Each number is 500 + 40 x the weight over its row's rms, rounded and kept within 0 to 999. Layers, rows and columns count from 0. Numbers have three digits each. The size before them is the row's rms in percent of the matrix's.

# up: layer 4 MLP up, 192x96, rms 0.176, rows 59-127, columns 0-95
# down: layer 4 MLP down (transposed), 192x96, rms 0.175, rows 59-127, columns 0-95
up59 101:526510546485498449468495484593560500443568500516444483470468457383492523473483448474531484535437558493446517531460527506481458510595453473405471492459521523457519473548539531491540526542498486500440534514502484552566445495487512595430499544502549488520517514523502549462514488438532489477
down59 100:557424434507484510511528514484479449515433521600437563472423585598583460507531588493471501464566514517543480444500508506492567487498452529538524414540515465502520546478429492494538492510526503511452428460497515514500489494523522496532549509533533494500506473501539480476477466541451449502
up60 097:470439492487472516415536534562575502487485534527471425522469518493500509559480453462520501480431526573452479524455500544509560481548567527526507496534508494489569379500467503431482518524459504491472421552612468440524552443489502487518490503538505446477451491531488504537522524510518561489
down60 093:542506492561508528531488499415449529461532442459422488494487466510498479425519503491537471604533518474558528474550536487529453522504435491450494551459522449458456570486546524533555481483506514413504561438419484544492456540504506514452485487478477565543558462440506502461553473521515459462
up61 097:534488466502573539481486517463518484495571469419479432498507490492534483484458479441547576503511526498466453446535489469547449576504479450495569425501469497396527501536563525407530473500548538461494482498477495561475506493512497509437480562548468559524511467520544465530466452446552444455
down61 100:472519559486479517524516446548574523492458547493468525510483467417488493476542478491473509567512470511486586631485541434500520461511547478473482627478577549524505517558521558548507491513445468567463494463501560527453455483560483478479502447468472482503461491488478540542531478453494530498
up62 107:524496507514548525471456542520486444489528451506515519437497528521496535491487533528483435520480434454517443593510493532525446455590527550476483594481516498448561544485482555537485555569452413497521513475489465466484501497531535492493449510440562494527485472472492533561408411471451505453
down62 112:449472480535538474511479415485520562522508505496502512476549449476442494473501518497495524545484509503598483529493515495547583524420533473496497517481504575473547498572469557503538515462529477483483583469400548579588470480449494513556525522536524512502534515413542524513456451457554537528
up63 095:535482487472469468459518445456471528500539462487459489489533552513486451476487501471519562474471531519547456534419543483541542440591551412507527472498559414462509482378478474541467493503522427516387420490477553469500512529494515523531524558544488489459461536487532470485527514467503504505
down63 097:446431486461558487549458536470514424491444545553571408520584493543541470530481474530526500478482485431438547415505527474499546521530522466511519481516478551504532548506502531488501453488540466466521566485508401564523479481563524476524558497463501406459479529512437466474509485529500506470
up64 094:530468545446513470497553536496541531489467549475552456531507516541404561527472522498477477561577461525492485520476464477467509522513503576475502495541429508451423534429549505443395521462509489453441518571539490467444441528465492460450553489544494507520534498449537493433489455545502452501
down64 099:529514448538460451449503475463507482532529518526548523463459589507498531531482541523499510503476501503606456546510506476397466501541496471534456424511505581459528513479553512444524563460550547494477506525421404544548428477494524554500496498463519441508544523475503535502557443562539483510
up65 097:508548554479470494465484523492468385527452587447471495467524443471503417518496497511466547486521500555472473559489523470451471462538544429526573461511466491491491576516542419443532476493565483554469478550553554498508462542500582460502488500468523583485462487524523476539491534518479453540
down65 094:464521417487557540560529509523509572480598458511519506551480552534499568502469561509502529502499481477473527431482528545547486480453525605423522539516543477452524489522447458558509536472441499492437499476477480475494556487505413518484506538437510468469532499502439474442552441483451553493
up66 102:484456522406488540546508498488537487493553501486513572461551550494498449500477432550478484506449541495566509532552553545475560547486435540527491433509490527410518496456497509498397596529541550515484473521520548551522536512485475519523490603419428494497516498499514489524536466496534478526
down66 106:526552594508566479427485488524552565534538521503430484567487477490466520507493478440400531551500551484510491488509558497479490523511511476511532538439398553472523427480494523503503489416501542536490506469442492506545516558477564430552507453545543545501504516541484516464490446535569488527
up67 104:515512427481485521479533559564511446497454556483478474557554487544500479455500484476450494505458522538471511535561504545520454500522492552480527469455425477427465464498449459498516472580539449399487531488444404499466455490456518530468541453465445504517419590508512519514556493476552476484
down67 098:532485545495537472531452437505421498439538519470552576449499524457604527561498498442548508519552504501514503486445463435487481539509489477491472481484534507523514475521549518512580496430499494580472424446502540491573521463473491517522485537451550577488594445481521514483504574477492502542
up68 100:494506524482485528515480504471547522481539530525531490517536488457598455470533548472501470553475497450464530519552555506494460576546453521520497449558462454509529522505473589504497544525414554542482543485448516441589439473421448489485481461477470508537480460572567513566453494520442553478
down68 086:496523472476480459518520494466494500495463467485486516444539471541428510569491499477559505460431483518557443485447491484482465473454444485487437494568505551573513501496521561456542489420526428511490442550536496558456469541515522538599492505513525502509600512464499600495505516450507515591
up69 093:471521454528498511476542523540476465508430519486454440451601453473483472552529532550512595487517477533525575560486482504444505606554479516528501523512452507569478479535548457560538468510453493450462544466576537463502454453440503441495529492506457481509536485488510582482538524491552504463
down69 087:463484519472434487463500477442561479443533514554479545542445468510471509505481405504483495555483528534532475471493443500597475463518561511511569518539479509452513491569533554475468549503525509530476502567471466483501517532561466527532491534478554572498529554555590460507463456477407527568
up70 094:480535516447567517543421506521516496573500478508462555456486529536492558533448488450532508481507555522536537492442428508447498598503517538504487472571427510509419536438524475468529507523401510513496545482451481548525436566473528555469518492528434468553519558441485496547475509515504470479
down70 104:554467481515538459497513487458498445498481550581450408464595501520496460470497587583459534548469536493495549542496519537541453552426483496432542543542492515515485565495457513509452554503558486495502527501510513529462541480499477508526498581408511436535466540537476492473558534464546477501
up71 103:446544595476532463493518498514453497572487512503564465409499535547495490482487466526483525449581490568557491482503517418503486505523512517497506521496484451470493423472473456538476491520480461540466441491502525530511486500465456538536512555524457427490530547473608621511529552566496465489
down71 108:491564508557482469528499416457552520473477508511559467455588515534509519533494556549584507504523609490488450513455505505576493513512525540476445442521505460516500475475531488486441518472489592512517489520481472512591494525569513483463458488522521483454424512503471494390487446449502539522
up72 097:503474548587486498518548457479528494472500513422482491535481529496440550514512566480511492405498488531448496476487575488465495530472479523481433532565407518470532572538463489444573571597432526486506484525423484453450486491494411502510472470506522560519503513485508485452501482490477491430
down72 097:547516471538518559522559449490547432504481445565519472476543526508548484431480459544462526557546513559550407471495554552482529486485545491465528454476524470563484418484564486507491453433496473484458512444448434531529548537461528521487528576484483431487511543464483515506445447451476485468
up73 097:571488504527501504468521502521514522513529534482452510476491525495558476492539515482558486480492497432503425513554470424502577601542482558413562543487483449511472455443505502465549527578452508482474461484545484458444462506459451477532529469485524436544455425578548468536560511535509452476
down73 095:532520524456528419504495498461501450510492512420487475521534556492480483497492506501507499542504555510513557439491521493578565484409500428557392524517513529451556537509524495513424583490510477508475534480443536553484480521503529609515497491458451533533476560473490459594484514551507527531
up74 104:429483495526521464487461528479473473474560515454510442523594547515485579565535530554516505486427510483468443482521495545524519450545500457557474540485438528432503433477493490605452463521482432542468525522536467516573531518461527469442502480531466446553492511523524463545528560450448506532
down74 114:476521496540472506448471473544511483503497491486519523496539514588530516483520552424550526475456527519504514669518462492434435473485500445478579507504497544524456487488581523490484473445471446471454458525586488512474505551556560500472500429549504473478478465506463509444453485463515490445
up75 095:489448561501578465478511502537464494509426535459484461553447509449485545559491504493500526486488510510543510509474546567492528388518523561479505509550520513450485502470517478537475446565503494502446549500526539564364430468442468546519514460510497475546508560426562515463495445488531496487
down75 092:493563489477485501515530511483492505524520486506517501532466481561517433424445517461457545541458492507503549497505506507492464521500492461504513517470512480523502508510429418469564490528498517468586487561479425519652445499524429534569426564505515474444464534462577443550504485539521497547
up76 088:416435473557544491513473510465465490466608541502439534469484455468454581508487521496516550495473531463576422533483464541564538501520559437449519501499463520477465525497577546501459509465533522433459550436462467471472549538550548541491466526483521515529502503485566482545525506501543474441
down76 096:559523500502465435525474497467506500457456435494540516509516492535543430520495449432470468436511447419415504406487417419427499491436459473466483518453521443501524540509481483489489593498463500527526481523525516505527487510480549545516481496473492558464510434556542454480487578488454453502
up77 101:535482541464449530493541460456509490575428569458527520483446518540493497519486431469465494549496463501547441494478537442480461463473584569428538457549501438461502449538468461474477546534448488462497550581528494510483478439559505532509601504542490593505480512474539506491475490549481481502
down77 093:433509483524437461502439495516516514487493461492571507593486483492554444513486517420540506480530514468480508490496458493488565407463441449505428521545508519522429609485587535517499471506460562517523465502526463461471440578469528412528455528470498488514504431543496499469525515521462504504
up78 101:478489524501519542513467513480528539531454576524467500519560518453492576525538490487501515395457470510470496498505470465535495527605498563542425511399486454500465478530549537483524440569458489540529544478536472463561481457532531463492468461561452421515549457491500524427552504532532473529
down78 110:491466491433510547510503502514525491458461524433476521515502508415470505428461480541550501570480460526463536465470490489517508517477486420501484477542498461488573584580555446503530525546511483568562485439538451500436491476460551427476505440538505480581485526456503576513510485427498568500
up79 090:485490516444449454454560547493495452538596489508547572504469456440552526533494456526530518519472508511424447485432532526520488482485521538476498523530488460529505498501618598521468538552479484493602503550484495473559476487476559453517474562512490528462467562516517545547447544478513489522
down79 091:542533472576583596498535515525553501546494544435501469521521450523462512437558485516432544510508540512467479502540499469512495551539535504549509503486462577530408549604512461561563498462481512518492507481545497504540467514438478474496535509539411466471534538476494496454503557463552529455
up80 102:547511509558460550507508501428486516542487489539572537451384612456525440524481516466441477467428475431515508506515538490510500462481424529500532476493563475505473494457488528467505479519455528562441520462463461447504470490547482504500520532520540493476550593513524545473455472528570433485
down80 108:489514492479455535471455502618499502575560452488428438511533468550483526523533492494597615509504517546480524535537558451564508438530477504518510577498501453478492529491502525484573542517498428447491412492511535477521457491457487535532503507531520439508513550518485519506464583499522519476
up81 102:557454455526476505494512607508498582469456495463407508490482523510506471489541472527479471409441489525553473476461517481539581572516502558542546459487523386468483542556549475513450545519534539501530487485462454515521425504509510443471480494500457499530527452517500508483453443528439452527
down81 102:445550534438537498485498472514510438441503520516519591428499480552494482539549487507418411526535546498504517530502406474497479454510565516428482525476505556480431471503492498464597467457485497477518511429525458437504564500590517461547522494466535461504517489466537433472509456491502525526
up82 091:492457514477510534497538522526564469413498515525416511462546458472596512496469515509531542478438494481567480434503516514506487498512440544537511487475418470482449494467524523530539522560488526540465462524417523445418481489501464476539543504516436491547563480569457554509493511485499517623
down82 096:478493425488518404556484463470447529566477447466569489520470489492450498503459414452461435457547485497443516474499473523500519506460537465424463515493597472495503444512474443440531443495428467453505540538512477559592424485465545514516469458499507483489442503475539477504535471516505470488
up83 096:493515508487493530424552538472498542499491438461456538483461516453441547476472538466475511526426451433515441562434472480529465457422504531541433501548555501503569547430471557589482485440468511497508502505512503481543473541460539501459435544508502538495497594512553480515535480504517575472
down83 102:492525506507470557477479528492532481489482494516459474496525505471484546451433519595457523471545477522571556501447560464533450489478572544469447481472478451469444485512524555413506516440499469566444515489579528536429498500498506458434457469601465489456460445570499504498540486481564531518
up84 106:498541481490452449559451562493505566458524471529460461571581447509515538483492534541481450573441533477494495518445550495438573552532483578485522546489475471523475485490559521505515500487514455474519484503503499532539476468447574558426542469461475488542483495514488479515385487459524486409
down84 103:477527485572459549461550469577563488532476530517472515487504426467507496502474472511516514554513539524508525511575528575537446474479509468492586519540513531451456505515471436492439538428421517481486534513471500462412604524487514515525562543489524525439525523443525435484474441500464555516
up85 103:503565508461522447536564515513518534434567554473518464522545440449514493564497464479510531492495472503458523473523500488414430519497505511498474526532448453498543431579498440526531507538542506510440546542490498548466552458535559494463496442536419532539439487429547507478444501443575498455
down85 107:483443498537471548429451521478480452550440476448473505470516541533515518449487527521478465489495522486515448511561512535569524553456481486424503509491542569512465524499498511480446539477473514448542474452519481539555486527509461519482385515450530461533584555495433472511581478547418419501
up86 101:523507505529492502513451555516533558432481483503430487565468541501497490400569535472465558453529493469539505549475461496483438448509513542455542557527507491504566479432512572447547515535549407513514440523493536475520405491446563486539453538513511530536465486506465514525457494565483524448
down86 101:433519581476551481502500481470502510531471461538553464472522488543454585480532507581477496537442529608526510498502536517501478540515501482491493529510539467532379538536530500524482508580531527453444504514570521532518550488497465464507474439535434493448569490560489545469438529493580498515
up87 101:529416556525468516446509540511482486511465498530444469534449482445450488473527575431495522502513512506555560444482527489482548516504537499529531437450605493489518491433442453509476508501472530483507449504507529474501520453517527625508558501442589447518489537464460540473429460483476487555
down87 095:464575473483475503508490390512534527478485487533489508433543531532471543494498450548494451521491517542542432563530541467502457461482544562487462510490494507472442493464521473565551385495543483489410512500557497506456459487560476444477491455522457566516492495521500490547504560457530505392
up88 103:473481437497528500492493498455496469570509510550479511532515527532562462506578493503469517483444541438474550497494506461477543565440487489520503470500531498525453508476464433487542474548535491463568450463498411529480511468491530494479504496489528537479453473565543636489524382529559560434
down88 105:521440598520466537525473470507513525494497441441447442505496463527487533515574557577495413485577524510450455504468459531487477480552508462456482535506535432492505493495458525509502485488561518522477487536509483508501556547480458431416478580488520470562504468404453435480471521562487464491
up89 094:575483413487509568511392547497448378451517511436539551550502498472494492481502476506533543497527513507488472536535515580545544508450537492499536491421456556454503418464476483482539506484520463441544482487494471497520522441533552534519534521430551517569539462487504494458524468510512518528
down89 095:482505513422511524498554526489541547545549468522463449474526513471510491417524471475530513496493495512537510477503520513497474526452472538473518445496501556539528444578513545495523506470335552499450450562466517487475537419512539454498491474503491435415549487565435501550480526545520466545
up90 098:497501487530465566537500563531392432536516515540515444494527515473554480444458509500560515498514506412524514480513500461483441507473510482528511480475553509491519483471370561547496494577602540528557439484453526529455504480509525510529561520487549430510528511497459536446453452473469515492
down90 096:460434481488498478530538501507499480497507497540517491479531444453466505500460507498460520464608570475472526549462507460552482524428498502516549508543445465444452600575449455517514561469466502533430501443502536590542476469523499413494524475516510491479513590516494476550427469445453493499
up91 103:502403480483447467466490555454520542518522578464497509507440541587505454545406511493569530504453539522515487564460470517546478461437507428512619555522525514540477489498526483594502506432502450505506522506440576508506490480465521520524440502513496531515482485473479454550501484446492509522
down91 099:521549502541432548534545526460506477458546502527390492509509460376542502472495475558561489533484538486476506453511544493471504533505460558492532446479516440517458548577531575523417467529507520507541495467518501517481545507491441535422514484520504500462497550470531517492518473534460431596
up92 091:521417537501473454492491529476449438572565477472487566557467556445507456438489458497490441508468416514525514508462511532517459484508513460514504456503475451479520468591499503544484497478519491495502514473531541469485508489493408448471573495474478546561516548513563504574512488469444620551
down92 091:455528452452453487502506504529586498420502523510490359476482501528495542492468555480464558507515446484418539514569533461465553469457579460471504498443516563483469503454504499470519477489494556514474494462489503548489449530544484559488518457526551468427521497532500504468604484523455446504
up93 093:443455471512493508470509502531464493454480512458494494488467500446504491480529480567544456533446530572546497447479532507473498539544493488509582457554465484463417444520453489466511468462534498423538535526490471539473532546499463448547521439463466459521536483612452413491492392524564487524
down93 089:539495505535443529519487506459567509540496499520502497517539505559528513519533525509470513568543479477492451550495537512500499501503553540483488502454587507543439568518436567532463490467528446540462454550517490407498532391432504483452505417455518506391440531439474540468520558503500511500
up94 107:534490532486403414510515539454524468453482533503504560495476517461505422495409475464525470562517494417465528455473507469494528488549472514465462521616542496505401522584547534495534495473540541418519486566432524451529533489517490526533503516504474512465440497484530513518524499477509447481
down94 113:475476486492478507536522520482483473513469463472561464543527514576457507527531456533451491543438600495482470395530478485511461511500535523477466484537384498534531475448446525470531496533564500472489514452529510505538444430460459522549512572527488530457593462567534546472499458537438530525
up95 114:481502526467566599453483493426515555514495513504487543500505526511541491433526525461504436530501503470501509506464571539540504528539443490557503484461475522408540496463554505551517565553485508502406423480529551468573486470448500412458509489533510512548587501527489461485533475486466582491
down95 109:505469535510549502565455448485547487504422485471469509519526558505497511564537555470401450539529570476518514495531520513455503533446439508489398526441518476464455536503535448506496562513532524454509471527572559526445487434545584465524511516551424517482493513539480485445556524505478468454
up96 108:489537440526487517475528485441421486485517449558534504486539521412576447499517426533503509543493443511467517497512544496391440487519512512536505457526596505500566483519501515517428423577497475592562472548490511551515494537511507497552494487447479492525515474545546460543462456519496538528
down96 111:500503471498552508478518499531566480496530562505432478500456488521444502511504491463521539582526467492591482495504458522533580503447518434510558484511441482526500517507506445490497527493452474442518558469508550483442490573499507573561481623497404487522497585487445503557516549460506502450
up97 094:493510563453530483512561514497507531449484424535503446528510527465528475507480503501479529593458487451397478510445480547472460560493502472479480439527524522478516502435493615460496532549494548538492526493476517535521554513551534524561570512498459482523446522417530476451505419460509504590
down97 092:529514500519589467518474504437518540467489567556490520468467501526440571488530543495501493510487490571490509524466491495526538466460539612458476609543484515455486493574532496491475465497472491542573509483520438466421504492519444487467503465489602392483503504537485531536507468530513478436
up98 101:476542435467458543450482419506514534545510476538474527452493436459555466486443513469507522484498438526508544539471551493494491547531529501471496470474573494527424490433480525501567482412515466452514513582599446513557549516556485496523452512519484501488457564500539519522512412512522512419
down98 105:465496540541522497514542495482430544569461489416535500543500505533523475534486443504500482496480530538526503517432488523519521565485463527492522535572480477535535539580541525457529492571481533503532527516426572454469479547423513527528488466526486476459477409515388530494483594500421524476
up99 096:484471480551508557488479550460528438539499447488461576448509529551499564555496478497497491445442503482492542542398506541476524430489509552504495520561460504474466473524533476527522546498425505506510433564430466417513528475545517458510570483578468500481503581461492561462531528562508508468
down99 099:552553507505457456539431487408527550411509518487518515479571503479506498541516459480462535485568499519501548396525441529520524542523480457439539506470458467429485569480510529466584457527493596519473570482480495546446534496523484555590531468508464515456492502505501476491483467492533486469
up100 098:442519487529431532533546517486585519527499466481441559480559538470482542488549491462475497524507530440471494462387448526447547496477436502493461524501585463447521521533545505472489527449491550526539503514499473538546607538515519547448463456490505444504474500543511490486383507457472506473
down100 101:523453538455455451505529474499519512520452499545548377530483443519461473476454517534457557495488509504540502553571528481527432509555495480484520501444498518525542481531492521556516500555565449495526544514481467497440481419448437492509501482491509437460490549497533545546568429502582583549
up101 101:458588510522551588545490497524523478493531465528569533500570536451455490496485402624511514446479500459536492452483473501488534627535516509473464491488393501505494452537534504485487514548449481491531481507453433542559493470490436496496488485484470470495489503443527471494482465445480503494
down101 102:473546440528496488484497556515439510526404491438461495505456481426526478500400532551509510494479509410511554436578512502546512562509566529506450499493489536533466587483523506485509517482535566465521480484563472507511481435508546439471460526515532478471480495513485441457500599545563477494
up102 096:471540496570403573470507438526498524580460541498506485502480519476532504553442524554493488518519556501401444464462559515522465465530519438564536491458484524413452459510504498522437456475509446451500502474454550557471527460481544499503514457476521506507528473440512496459440490553564524566
down102 094:546476517462530462471501496523486467446604428453432557527590468639479484519555479492505499526492440486536545496542552514475512444533495486469468468481453484476518502543561477506515589578498587528521471491508479455495452538463530534500510494498503514462514517488552497589502485470501450503
up103 111:516498599528574536481428458523434415523548608487522516542508526577536554492485537450503514439486530516568529521462448509525496445504506522486503590499500466511476453495503528445409417548517549472533485484475482455490466492508499511508513514485486463443542508524488544491522499542539546424
down103 114:476452517484538518554539507511523569466493453522545500486461547482556481558490526586496511543406538428480534574401523524504468532494543552498497419568549427540490445549511506506493494537493503540451460473476499508510576520555590494488490537483557492469502479449539463474503562499511516547
up104 101:457524472522487515508503486487532502561441483503519460498560455543527417569499507531480521551566477518492500501518556562467504558418473571529578506547479400420474510494524486490451510490560535529566484455498549479481496561536569526493532455520522525478565514565450532553466431519467464493
down104 094:516436496421487455481528456518438466509494453484535542488411491435442590490495483497516458459493523487487532501461471460537500455533537541473416487469528555520541557501460515540517510540400473488433480567464405538521481510521402476544435505520527435528536513486529495513487538528522484497
up105 108:556471500510493525561473507482545571435438513560529530480566497448550431524519561540426469406471420507543522534465527548484549547474434481482516533523508461484493529422482449493540458563498563523516473573499521488496500568522524520505485510517480490473419504534422546461539493476528496528
down105 098:497509511518538489474461533504469461508505455504425543491482547601494518513548495506536541547507543476510574465533546487489462470503438499580514448530561498537570498493475492463472530511536477494565574504524436526469408497468493518550514539438534491487471492435611404471432461483521521492
up106 105:418478516520518484433523510518476435496596509556570467556493482527538472436516539555535495541464538494493502456504509479436533561447501484435545532451457468496552505428538476478488453501553494512454473578448511563483425547512470448543512439529444506504530471527456509498497537538585502528
down106 100:567556511506504649557473476485486551503451487448454559510441536534487545575515427417486481460519503503518444477504452493502443514572525510526476501511528506478531545543488496511588573527493534465500515468508537531548518512469573553465476519504531558487456523482564518485483494480474460440
up107 106:481464439538512532461524513455451484598463471481562551549548538513448475499425510431507539552486411535471571510505501487488553495568478528506476448508413525463568492537540482519547519568489615490482456445499549502466432530498471507537492515496509457494529476496478437536471517523482539493
down107 111:512409535516495585496529512515498518447448502477487468538505581443486613557530450507512523461509542461533494499495516459442487511535467579446526475465531546472421472476528443470449522498463480463420474492361519508498472495450500592479490562501511502490531527478493542492508498514490502484
up108 102:453516494463541460467492519501547449453449570551492515525513487511497530492512472514503530562579521414489511463470503492513466516529496455585475451467480490521524475520512551453427483472477422527619477495515458476550501487503497499586516538449482558453562574456463526478548492393490517527
down108 103:524519519472425508492483498442482487493476538493503526464488492489481453565525479475497578451535559529558553516503522537517491463552548558567503557474618519499491466439472452553517520409508461469518502498511617490534474567511503473507507428492512477404458517507475429475490524537510467443
up109 110:471561489554490515566486467562440508484466502511494565498481456421475536459470413586533529542507480529511525489457502484543494558564477458550501505468543502594534436542513495395529587487494503407513454513490470451524532554528504563538487519532463522473536509520472503510476511440486535495
down109 108:482443481508532481463456468473500558537505532514482466488499551595515517523523539427489472392500524456495507427463488518433496449471482488486425557448512576385474505484524536559465488528491496526495552477467512506568519437487534509461506482515551534577415514472465482507532500549556471472
up110 100:476530471552480501485508449499589451544514504473524548540519455482483511438521456573545470511520402571442489447527525483491504504484433490502483466529459518523463491546529436494498418475446493432459581507474534535553447487538464538524518461532525584558512477551519440519498531435494439536
down110 096:492489597476495494484490477536474480442513494499507498453440482507522502482477478507467545464540592423600458535506490532547499494524520500532476498450536501467549498485455567511513585518557438490556473487508440526481590464530548458488565498502489424450479443492504583523466496567532578494
up111 084:489467437484449490519536474521502448572474465511496514511460589444456592526510446491562550499510504506521495491454496503521452436499471430637472528469498483508545471473519468552437533464485544524520506512460475472471502509466476536612466529502518411512481537529521586509512477517460514462
down111 089:507506432532467478488434547479543556558547444401548462517494536516540490514472484543510482489551506468436555429504478494523464535559481419478477528460457491448549512511484545461480531515473406568456535523551495451487470495499467449516437477408556536483533476488500504468495561522577487500
up112 100:521611562485489463562538523500513550447386435496489559477488503470519501464531518534458469473471500511521496492519454440502530505508424497541492570529488443513523555455519448516501486507446502505476522571518473537495499476451513531506493533498447524457537497480622528618496488521537558470
down112 091:461413453503515489433476479523537503516597572491439490543507457477537495590516487465541503529551458506481579545491456559516469531525536486484530447490515473485469514532483506541482526491527474466507437433465512484489499550576504576508534524493566417535503507508443521445544537494447405538
up113 104:533547478530448486498545519494510557428509524424490501449480491365524487493470560433437441492465561525491511499491507582514507466486445503464538495485498475514515485492530531558495546531502440508467452435522519484464534431478582510435514562456463508505536513553513479485505418409516531504
down113 100:506446462498489459445432487522576463486564518461517487488515467492502458466536473513551512576471508502484476517472502514439508501501496513545440520578503510417455468532532482485471423526509586540499528555483464485575459510582500480524497542556506472510486448470518548547493581561563500389
up114 096:589521482481508414516506493489544467494517503484517512515541478468503524450541500556463489531493479591531532533480521522465465448525420506514536526539403468516517497462528512512456487513557455404450555515427579460476537469540462546498465530483548515439563577505559510509428514536460534523
down114 095:422519493489460572470515553526515533537457524528410387488472485571516561521546471490524515514502526501448462505537505567472517490500514503478406476477445571410443498540477431437490470496510510562482463460534447581507464514500489458483502484572535456528464470482444517486522462502506484466
up115 101:431498511471482550537539486566425551525418473499521526548433486531439549544514544495474433487452506538573493451445513520530459505522459485527474485555459471442492442514535510506467469493469465556533528496526497552575489563504467424486444509479550510475535438532498533465558549440460442545
down115 102:439440489563602471519474495464588464535481479512528532468528553509506499567522463460518585539517502529441512522509530493548489496464448491518529558505485508433452470573563529449455521554522565481516539504469534512529418483536550517485467515486492466552421512452537486549440496532449519437
up116 095:464501447412510543471546494520495461518524498511500544502600532473542504441466463607523516432517519498510511480486486436485540471512608520439505475511493492484527519516405485397414449557440487447482545522531512458506559467468526523497461560461479488506568492513545507495508525469490501507
down116 098:531518504533542474580498540469485469493492458452503487446424499496502507474478519461520449496556558503471501489516533537515503472533500551488401478560467516487420519468527478600514483440537524534505432490548410555520558497441424449499547513524529421460513564542547489492426482519532514545
up117 106:452496537443434510457397576526487509429481558503495462451453465515544537459461550527528491453493492485499488540466556444467498510430472548522478508543537497491568515493551486568487444479506542496460494516462538478514545459468470556460442517536582506511420466450533510521512501603549497485
down117 106:552465490506425465510552485479510568508548418484444521528459486539402524469399454552506513474469465458478507524487393480520492522539529472473553528504486508525524463494462497543417466479504483589526466487530461619510485511521515546521431475461468503532504526519462510472485469510516557448
up118 092:427504552498539490539500456458480530489571530492483505487434445469550484544510527534522559508491541536464507518591480472521420535562514459469438471576504538448432462468523504483477527512506515384480502515553460464503553514496500498543517483604415511549449513496528484522507462549503565505
down118 078:529480517505497455508527540517518483479475470541585550421543503505458474435537545491480498463503491525596536524475581478534516428394513512539542514447519447485551496577523548504479474498453489537512528498492531519523404470472470517479517510418543471416495511499491474527431511454522479409
up119 103:514531566501484492579542492453468494498451530535461435513525516460518527500511553445596470525531548452415476426546550500464429522556474492541424514450459503448497500492513458454484519490528519436590528582548477542528529559459530515502531546509552434484484518575489494509521499492536509497
down119 104:531455496488521456470401510484503523513519485420533499401515537445447518481505479522506488428517494510526603477409476504468496518546501532433567481565514547488515511559528443588477551495440492483512447466451557512483564528523440498499513483497504513536569492474509419502517526559460509503
up120 088:470519434506548474547500504473519516488588561423473527534470440573579431509523631529526470537501481494512459518564515466525465471486466529550477448492485446524511456453476540489517532507485492464478450528487558492463501456448441467489572516447465507468474518501462574534522538451461518444
down120 089:517558535485508432487536492424432507569485527538431472471496486535448474489486476493525538479526543536488547432463540545570526528486564465471498458473443533520502560560522507532520516458485491490532489463520470355464521503503604561581495499485495509532497458487505477512457444559531466507
up121 097:499464463561508530441517513451557471508436444469548513588465478531525457558508503522541453491470445554499485514490584465460466512517514530459539475502470568446426518472472512540508503459466536488532506570576554474614555499487522492518535453524494464552509518439489505512572522494437465443
down121 099:466457487527468438386497492467481552467544479530479502543497522479494430451532524541524550480452404509536443485467525492453535514419458503502469482451454485562518452539461503440491502539534461549438530486551491504433494516476522602547477554567513519470522532468531567480486490456534507449
up122 093:535494527520457459521496499465492460504489527516578559516449488527435491486494535497423493481453524525457487564498561468492483442466563492504440511591462503497434483550524482491532549524467508384498481533507538534510514427481463538464491549486513511464500477469531562527552528486562645482
down122 092:446548497486532536523551500561525463479507475499474495460536561448514525449587487585528477518467467527526503472515483534596491568501503442523513492446554555504543446458439570528479492482516486546512515481523540439439488557513473457505517447534467417484428501498517475448450504559455430447
up123 095:415576514546451434449519474467478514507522449475524521527518539535474495528515520570494489530490468562499495521499559434461478552522497510490543441525412535484470528467437522485452538450499568437424589442420499466517522502447533495505531503531493498463474447425507528413474462521517501495
down123 096:540465553468472506516521519560523503515511510629453529499547434488446498409473490469535523514512508516579532547522502575484481461496528527488446480481528454547468543496582452464569483543458480470562407510560483464489465443526521492499469510509479499500461444546500460562530578503477507452
up124 100:411569495599520519499564486639490544487495440509420467502547473511535475529470481542487432518498464490516441513517482468514496435499517454542533536528484490519498513501497547501491495583568500459460446579505500496507459549527530474567514490513470496531436473479534498571584489523480485477
down124 098:540520521446510517539457506412516511547480506463515513450434558495518476490505491510481481423464532498498550511522442433503518619520455515485474532529571496500512526468505415521545503477376534529546495523505465516478580455516483410476497493508566458439560514515497442429500499494483464489
up125 105:553499601477462552505512552449592500545503519534492545465494481514535517391487400468512469470473490405522504553518488401457487483459476489494544489518509516457579558477532487486514561540556510489497425523469479464517507501501459488512496500518468436568573548494483478455538523504491524488
down125 106:435478505476479566499498530484554455445430489569465531530504458551529498495562446498574609566459556551488502504547555487475466514498549457527493545438462479397454515546526607464422532450523498534502488556512477492488482496448512508516485441523549533497509474495530513519503477531506537508
up126 094:557469507551548475504497523519563494455530484501452423502497491504486573544419425520533472503432482503479499515489491437480486529497459483531510469515502504497611513547496498469576542539465472545505465468526434524525491502471505463525535494522506650585456469489459556541486520448445449497
down126 090:432516491522419433540506486442542491520516495492477516550563482463531419478520496449475461502545503509467519499436531500580503364516485485529540506508507528501410465516456516492553385493422468452467503454522530479486489545513528505494445500511440510475461450469502539478474526549543467552
up127 103:537468562491462497492484536499524437462537530521439453468463520497492486550466585545535490429475531508515508503407511565491533583578507521473464497473539472518514505535518529407473520546477521558473505561494448479460473551508512455470519472557421507512539398521462497527452414459520484479
down127 093:521481473556479506479474524489481552516471544479481524484466540505493500460478383476509493548572542474411552494516499498456487507481488510501508447467421498517504463455497464579478482454519484455564433424486487566508464489483525518465485491474568481465529546475487495500585650550513474542